{
  "n_layer": 8,
  "d_model": 96,
  "n_head": 3,
  "n_kv_head": 1,
  "head_dim": 32,
  "d_mlp": 320,
  "vocab_size": 1408,
  "activation": "squared_leaky_relu",
  "norm": "rmsnorm",
  "norm_place": "pre",
  "norm_eps": 1e-06,
  "positions": "rope",
  "rope_base": 1020.0,
  "rope_fraction": 0.5,
  "qk_norm": false,
  "attn_scale": 0.177,
  "bias": "none",
  "tie_embeddings": false,
  "parallel_block": false,
  "extras": ["shifted keys", "hashed n-gram embeddings"],
  "init": "uniform",
  "init_std_qkv": 0.051,
  "init_std_o": 0.0,
  "init_std_up": 0.051,
  "init_std_down": 0.0,
  "optimizer": "muon_variant",
  "lr": 0.0101,
  "lr_mult_o": 3.0,
  "lr_head": 0.00605,
  "grad_clip": 1.0,
  "warmup_steps": 200,
  "schedule": "wsd",
  "decay_fraction": 0.571,
  "decay_shape": "pow",
  "final_lr_fraction": 0.0,
  "batch_tokens": 16384,
  "seq_len": 1024,
  "doc_mask": true,
  "train_tokens": 125300000,
  "steps": 7648,
  "dataset": "wikipedia_en"
}
Each number is 500 + 40 x the weight over its row's rms, rounded and kept within 0 to 999. Layers, rows and columns count from 0. Numbers have three digits each. The size before them is the row's rms in percent of the matrix's.

# layer 2 MLP down (transposed), 320x96, rms 0.0468, rows 26-59, columns 0-95
094:494496450469565527567485526522525521484544532463466557504459528469533479526461435519462570417482523513555498494487501438494533492461507503490612565555469510538482540466525518533437527503464499478502513527472530505536534520564469482577474481522511564533495636516497445452556527538571514466
093:502561498558439536567506482521454493527522444488542477494509505468436579500530523443521450506502413462446509450522516502492480474507525477471529468493535492461488569561545541547493552503529539547472467494474472566534456429483443475516586480510491551478499554500492502567544549526429393553
091:467562545444461524579458503440559495473500507470524411466532517472522483496507540457469493502522567517472443524538550497474483504466503589448487467488519499464483476491464459534492425466492489454496518498492480505568466468568471520465518555453474437510551480415514561493399595493554519543
093:532495493486512477522521464548523540495521468570508507454521536517504493588489505512552572549504536524474476471454516486389447499481461463489494521580508406520500473526547456535427435529514473559486494540511488512565531560431520442410460477458459521524484479532518511550590538475485490440
098:541499518429494486471476478513500566476419556489445520494565560499497535548539491414599504468523506514562541501478558483464468497482497528366516537560471550494464494589499461479461469502481509540478512525535519487526474514483466547459553497447488453512495498434546496580434509470468530527
108:469517437522509510498452483499524507465517531490472555496502421498488552539464537433504503498564515563448529474460509515447549461541510493512488504465566539467421461417516498552463511480461446500559519549500555500517499503439554543417556513484432506467480565532446519472539572386472514496
091:510542467523516471538480473523494476463433495478447547558495472403510513445557572555554526549461458504547490491483475499497486435530506484520556524447531532528508469525518476491471463504425468519542507487464499576475511501564543388533507395485484450513488474542501477560521400559494541500
093:450476502496478497513551522515416479483503483474477535503501485452544459492508520486476490534501566601601502542488503519451447416549487591495533529575575556510494462517480501538499431472570486486473496516458452471550460425529474544523482480495473407467551551456506497463488517446461482540
094:485490517529544436595518489504539498445585490616533535481510464488482524553520480484453520505437500553563493545535503521452458499535460474478553505494516482486487508565507490498504539521525473553522391546472471474477439482392447537556482491525485417502509554490491499574470483498510455547
102:457473476561414497461435477514494429532478547480509487469521544517545528479474522557485465500491429518510459504514527556486444553501443475415604473522486525416432514556492517475599566485460479524494466471542430459498448495456500507500498535492486472552491537514504546542537422461459497494
104:476534493516567476491489524488504475555531434562578483577453483439523495500437474492445489523508508458550533501586401553559526515455506543468535496541568491481547528516485515480451459468500550508462472518457549545523390526481530558479523468522538505492503586471472523497521474501492561577
098:522511527588500501525475501576537415498475493498479469487476474556461508561479510425438498500505533471499446453458529432588495431517488472509558478455474407415579512513518496485510534540471488507583502476512527529488471449473508501554542503477503455472487472441466508560477404492532439503
095:488527531499447467502540463552474525511536548586442452447520533551459459483569475599479539479487488428523449510502473562511405570551546445494566468533455522462493513504522494528491463525496469569503475522509501452503480429441485511515496518467537426441469533571485471493501570520449496486
095:503518488489469447516487553447484431582565593556448515487517492529482498515534455473513454530521429556454487457482502547467451493454460480446570537432478524447448456521518414485518488521522463530513452469543512537535576534427521505460499477498418458496482544492490463504470488460467418475
090:482486464495533445446540590522526504480476437532386539512469434488453496578498511506481472522480618599453497524476522481486508381554543491507496509524535470521463540484551531488519494483491559547430472546474525520541515510497454468458485528446525460498460509555500544521537526506540494503
110:500502502525552447494507486517516499574406452458506470501516459464527515404562525532463405498507487451511509464493466493470561463486451540565516507506541520494468567439480512489531425492464510508534558597533537495480553459491485480434498583475497529509566527547511536456477562426516471535
093:518528485526498439441517499530492536480545459467493473534551587442470439503491497527476451509506474549469518535469434431536474479447551567532557498499523568464486437510520475466563501438501519500560473557513508521466454419500535484462500494538487438530522524572466395498556553492472524422
096:478472596409505516553548532476538542484557508539467523402478480517450463590534480534532468546440537510500424514530491453483531479477497432484510465476428507470491509499535464535545534582455581490548409503489502508520527437444453474528518527502488458533534559540490497471485526491538490503
099:525442538509543464447536499510509535499570538517505474449504476505469527482496415489410432503549561492465517428459555484519516589467501537503560558535507479479469534521499484461459499519543489476512532552519463549563477411542551464469459469467468432523491524583480481473462485457418558484
099:524549522526512484508522529460502456535511484498524534517485532524513521539459471435539479536495423539485521458480550536514417588495500484449572519473446418432515541529531518499543538577469539433423464464513535545492492517457445499496558497574500503526485484429520490616508551510539553526
105:471480456478413486555542552457588411493520474497499530456508539516572484503534423512516411412488478495549526500477527465486487452495535476526495484539484462475495510445521488495499565441530519582469568476551495474482477565568464424576531515530478462482565475490483481469513523495496515563
100:440509488495483523459493476493465514508493507518529540514495482493513559534452436442458525522482485506504529545551433555420461496386514479554496587514501489554461523480444496521516469524492435474435516534530477556528491470517529436556436507550497482584484438445509472415463549496503590534
094:494476482532488434512466482573478526413511610509532518493468480466464400432491470512489536534543555532494463470505490478497510448488478438521579520462475429449514469465575523468504506375484512542512491499552468493491509432472515527474508506473541473499435501567495536475484544558491440478
096:578487437557480532468495485500556424496452483509528509508488400522464488512536501459542539584502544521463500479573447504504397542480463457472542527535467536487432489551497456507444545493559530537525473551566519459553474460515553441534421518484520464487469495465493538509553483501503513428
137:504571509527543527450499490481449493498555408486506593542517512510576509485554507490489521470463443495564472564557427466505469574437477504524459423539535478516561439588486498478538484506484469457481535506507543494402578558497571530483517500515490498473477488488516483486560529545489477532
107:488561522495453406562478485487527487525480481490517473480518447536539522482519503513527449504418462472533446472528459447544517465449524540531505552554482466432459513411504516545530507518566517594439509432437549515538489424466508465517547502556474566546495447520448524551493547489458511532
098:510543515483499529518564533472556535548507490565463513549492525519483511545512517463511465506476442440511515439525541462495483576518511477503586534460529476422500502454453508427500535544494432576478425495519459485539541464460491492536464485540536487530502572489417475540464444430484384515
089:505557467461407464493487502525539466467481583519472521446439493542457539518547451507510472484520477508524423440505521551508481493558528436513463516434449421470495497440528450478509518527516552566556450553513484559499491475484515528510508481471562375566557528510481482517517521526501450444
098:507462489578554512537400520514477508543560513534413499484431489519471464420492526594502474464496511541566516505522545435547498461510483512482501542512484489551441516497541427550489489506463499509525517514505444554506445529505452497453487459423515427499541529548487553552532485505399470474
096:487464522564535476541460563602529517427565514557504485463486480462503453515550533511471507506539431492520433496485516552549524483487518516544519459550476509494479503524487450508481393433509495487497529504484421544465459516429518395501468521440473483469562522502497525504499413545428467498
099:470447546517423442553478482528528503542534457550499487492473574526514537509483454539553521461521527521545523472518529518499482558529498468427471552508465472414543531486530496478522484530502433530604525509507495494582443512443377539495560464527551528583469504493505528530461457460511512470
094:523486488460489486498421528550550479401497503499500446483484516523564495414531490485568477544480549514522494486416546511487543457472508501511466479500474458550476400559553430500491505400538477521535475535559470472561448534462508506541540455497483431484497495509590453498500502564471507451
097:488549504528474473509503458514536519473455526538488490490510512504432500518485451466478481424500478522512491563452452423471401512485446502501500501530449449533547545595478572542500401531498505564515562542487448503471511530465488506561451412574479471514532588502540474555495486539511449476
088:557520567436512411518548537448459527447552568492452522502529490525540513526482458515495526557513509539565448485518501475470453512502496537501523465487454457412516520629538400485515504467538537438495462511479445555521465530471460537486473460482471508518541565536486471549509440523510460482
# layer 2 MLP up, 320x96, rms 0.166, rows 27-60, columns 0-95
090:554528427470504555529479534521400469513530496559486511421532428539505566512492532486478557499476483570522444497417436541520463440482513480464478517459432533511479487512495515424494541503438560473519412483515409494494499507554530484487523474551541476511522496497493453452514442503492434556
088:531535509478478481552522511431503479483525401521502476504534435449463555513591470475502481521542475549517533496512556489545501557499471487445497495462464468576469552482533465471523433537497523493468581518558433441464498480510504462527551519416471474490556556522594497496547563527425478522
093:516529553423499561485394447590522529495470465486546468564446513458456443500491490538536505486499533496522504518472504570534469544537521505484500553545459494432494522516555521541462454509509516507541584551522502518576469554450583485455443496456464522492496479519477529511551444565434514533
101:541471435430456474471447528517466474509566515479470532400510527538495509511504553500537445529512500551533508499529531500484426434490551531418482480549518560504512609545546449470483529566495573511422516492492511476470477489483593470504511505468476548584531459461481498521523571480515516515
102:480457466564495563527561544452544501541537441549521415511448500449517436496508489470469526508440464458506493528531522485502387463524486405496519496502503532555550521443465484475529472531435466476512519477496524526545488481483524494612477485479511546501444530530547514532520405548565540518
099:479453548529460492476567488479427563481545559481547529488499575495492505529500454493468449385505441507499443538503481515477474574534528446520455543553411446509548458472509577433540502533517515420488445490525511505492563508492460480427525527540496444463499450507464462510484524491500563493
095:539465510501526494533503478461549514398520482464457519495534498473477497560452546562446527455549491447417541546472539511542468525518482538557487461411469513499524588464504503480454452468475553468571554497531485420499474579538503522533459550468491455554498492506554494558441457495565487507
103:552581472503525474471452495554455502548464539542456488558491532517584474495484464512477508463528623426490483519491564492474500536469457517525445413456503419532522486525497516498531520579456427521478512524468481470588521525493501449459472491508484520551507444469496534469511510562520499409
101:494481511485528503551522578478479534458515481581486465512467470487560494474466489510461577526469430430504509494426587472522489480471561562573515511503540450467548470499546503461461464522546441509454469590515460503506527493505564480453480529574525553540571463466517598555505488505473505502
099:516500473426558580503562553479504552480510505515513490457436507446478516440457446543468433556578499497462534442500557422547543465553500560505502503504522422485573463525498536510457486525555502451442518513466507538445501514442494478480476487484491552547432510533495469559523533512536431441
091:458513469433563499434554478492464485531501471499522442498598517447454398511474484485533510444469522507501581496399496482495476556466513473483427540539474462540461504435475459449462492480515491504533512473520526495424488497478501449461535491546453489523605500479546439500567460457499477535
091:503524542491504504475452482423516508554564518478445513504457555476525479512521447569456596496543502498548459469553500479531548516455478477510471517493403534485498515526480523617551415415540414517469481466488481488518518512485494545502500602475512541478461547456480512530497507543446528547
099:512590453506498465552505447531595556474539458545486512565506516541500478478533570481468465515500431485492550435414470515516472513554506489575512508500420499487536520472489489481526460460561489460469482478531493607538500511563480531462581594479519504478540548530502513548485457552484508517
096:512559552461484504513557495543471395497500495424476481409500524435515470569489589449524437438476480493546477543521495494516466481471513499535422483480432526545496510520511592430529562531518511493500491503466537513548514514448451477492479507449590463516540497475478526515511487422511544556
117:412507530470521465501490519515485492512444475531500542509593400573511549494587531466471418544522458472483581503564441480554538521491446504486549449524561510461448583487496492534489484494460506496457508570523531473463482486471482503455486502503483538491594544469480507434448500484497543540
101:518426524430464524505539478471550502574438497494440497565553488509545609513549536466491510484471519523499449464505462490485477388579477511520470468458515496486506460445541568513479412484485497448496527465494425466439481508520478570456542505505522536497519464462472507480439471560436494496
100:494579497496536418468464496553580402535500522516488578538532501497529526479499444486447471441415515476459523565541559518485515528464511461477523467537496533510449482543435490466538491588507474535510451514456496488522493488423470468500524459488545440505511469494517494394425497557508488537
108:535524519529524443545546424511523527567515516458543409500599495524484470480489453463427436520472508468529522446534492483455506582501534488509492474475537485517452553524507470439515515520586546548518512457514441555464455482520529484483584534524431533576489506496460507499427460519468555469
096:539544515505469545482577551475541561467522443493541471471547506486471456482480549370525589578584519494562475473481430520537489514427488483449495486520507501486489495524500519425426530445487512451536429460546542487490483502462504493512498545494434552455553521530464517565488494516516510493
104:513476457478533511502588530496529501583465507433538484473503530507514485489471459509543468509513541465464596475481557490474469438507540506507461563530542531542506438549507493474471522514492457538484523401523542459492468471457447449434448535469508479387416478524551464475476452472458509427
101:427447597511462506419507489558490448544513444500528526549459516497528476555512438501481509480486488570519506535545470492504481470423460404520476581452486489535457498540430512540466477500518498448437476528544508497517521556553532513487433489615438502509471457481518509470505480500508567528
109:527478482445533437518530497509406443486449536533523510485495517446512435451521454489478498553531577496544541463548487505441481469587428461570480508477438506504569448501492512532495500462511561522483544494514417440461491445459440523474470555506495489493401568551500489476510481546510501455
097:446459495460548525482502422510528465467474523504480505572548487538519520536518491517531517518495515477518572491559423502518509527464473536576510446492467514543468475514452546520426548494472447423480526523605503426502492444512458489445459546569581408481520478467492515483542477562503536442
117:566516514502525515438525456496473516490540474537491503524476466497520553489492439527472533461441511553557498491542423474463494512435463459534481491551545500550556376543471504435495460475435471469449490464479542476450585532493527515516545449523515568488514546427499515459534553537474484406
104:499460475508532448530551468476481496499435512485520511509454464440550539434536496476540508484466461508437507529510479458573511481504529584503472580557488473519499501462572517506519524460517473418562530435503586443565510504495544442498486503518557507478549476490468607428569487452541541501
095:464453475505526502413514433456490485444409474509516426527551459510549493510439492511532466467469503495491488599464566517501478498439504376535470443588539498517514475519496470529509492492497466456518547448463490513483465578439475489469498564434488465542521509509528446473461528513506565475
087:499503486521562496500456508487542443494523511485473420513445487524533522503465509536529466514481506527534453479484549486587513437505535551523511557460381526453550531425468543572499499491523485442501515508431491537524534548468490499423503589468509497500485583494532494473580445490460430572
108:452545474586476434528472504457436490560493516511471506515461464503435480364445579501509464438568481522508564528561506539609494473465419517433470522484445510493481466508496447490482521513481521440518486480543512479484451496454537480500479422480496476505553489500520511556503490453483500527
100:523467499457555500535531443432527490490462482405478552535554461558490513594585516490504502475446527491519530486467605485482443462530508483504462517464486542511444523474504477520497469536458576486517469421483500507450541526480592559545513415529499485488484528468507446495452563467485492557
098:453487506484525520533510431460514508495457520488507498401507524493557540481429469546543463443547523564551511524476468497507501554472503377459482475538493490500549542451451480505511531470524456569541528460476452513415483562480452489515546544458445523480430567519538437446492445482473521545
106:528480463427510484476419496549506415523554523455469464487478508532534497470524532446530496502492477472478564465459523535523571470524532540573454506415403533512509423543552533471543506444569489484564464499490437476528510491427558489535522532501533468520470555437515443501491445516513553505
101:463460526459463464486536491523549413448503498465465505462446514458508500481482461523522451410524478487507548576445443533497454510482545525448501454502539453485502445507487477478508463454504614562416495438514474516524570459535501524502493486520458531434473462535520601494492436481473437534
093:513515526478472499459418508510457497481420507499449517537502481555556533416500450491470568493556541532453525466508458530433606494513490397521471448466494482521483448467513500454501543475497476514453497555460558454518501578483527442459477446498458558514435505445499481469498451566538530468
108:489438433432445533396518549544514507466505535467500547492475460497479472433564547465532456460462473432543405502459542535484512495569461523520515479461551546533513512498509575482548470464429497531465559508462443483533521488567469525508462457466493557502546511545551541451537466494511517472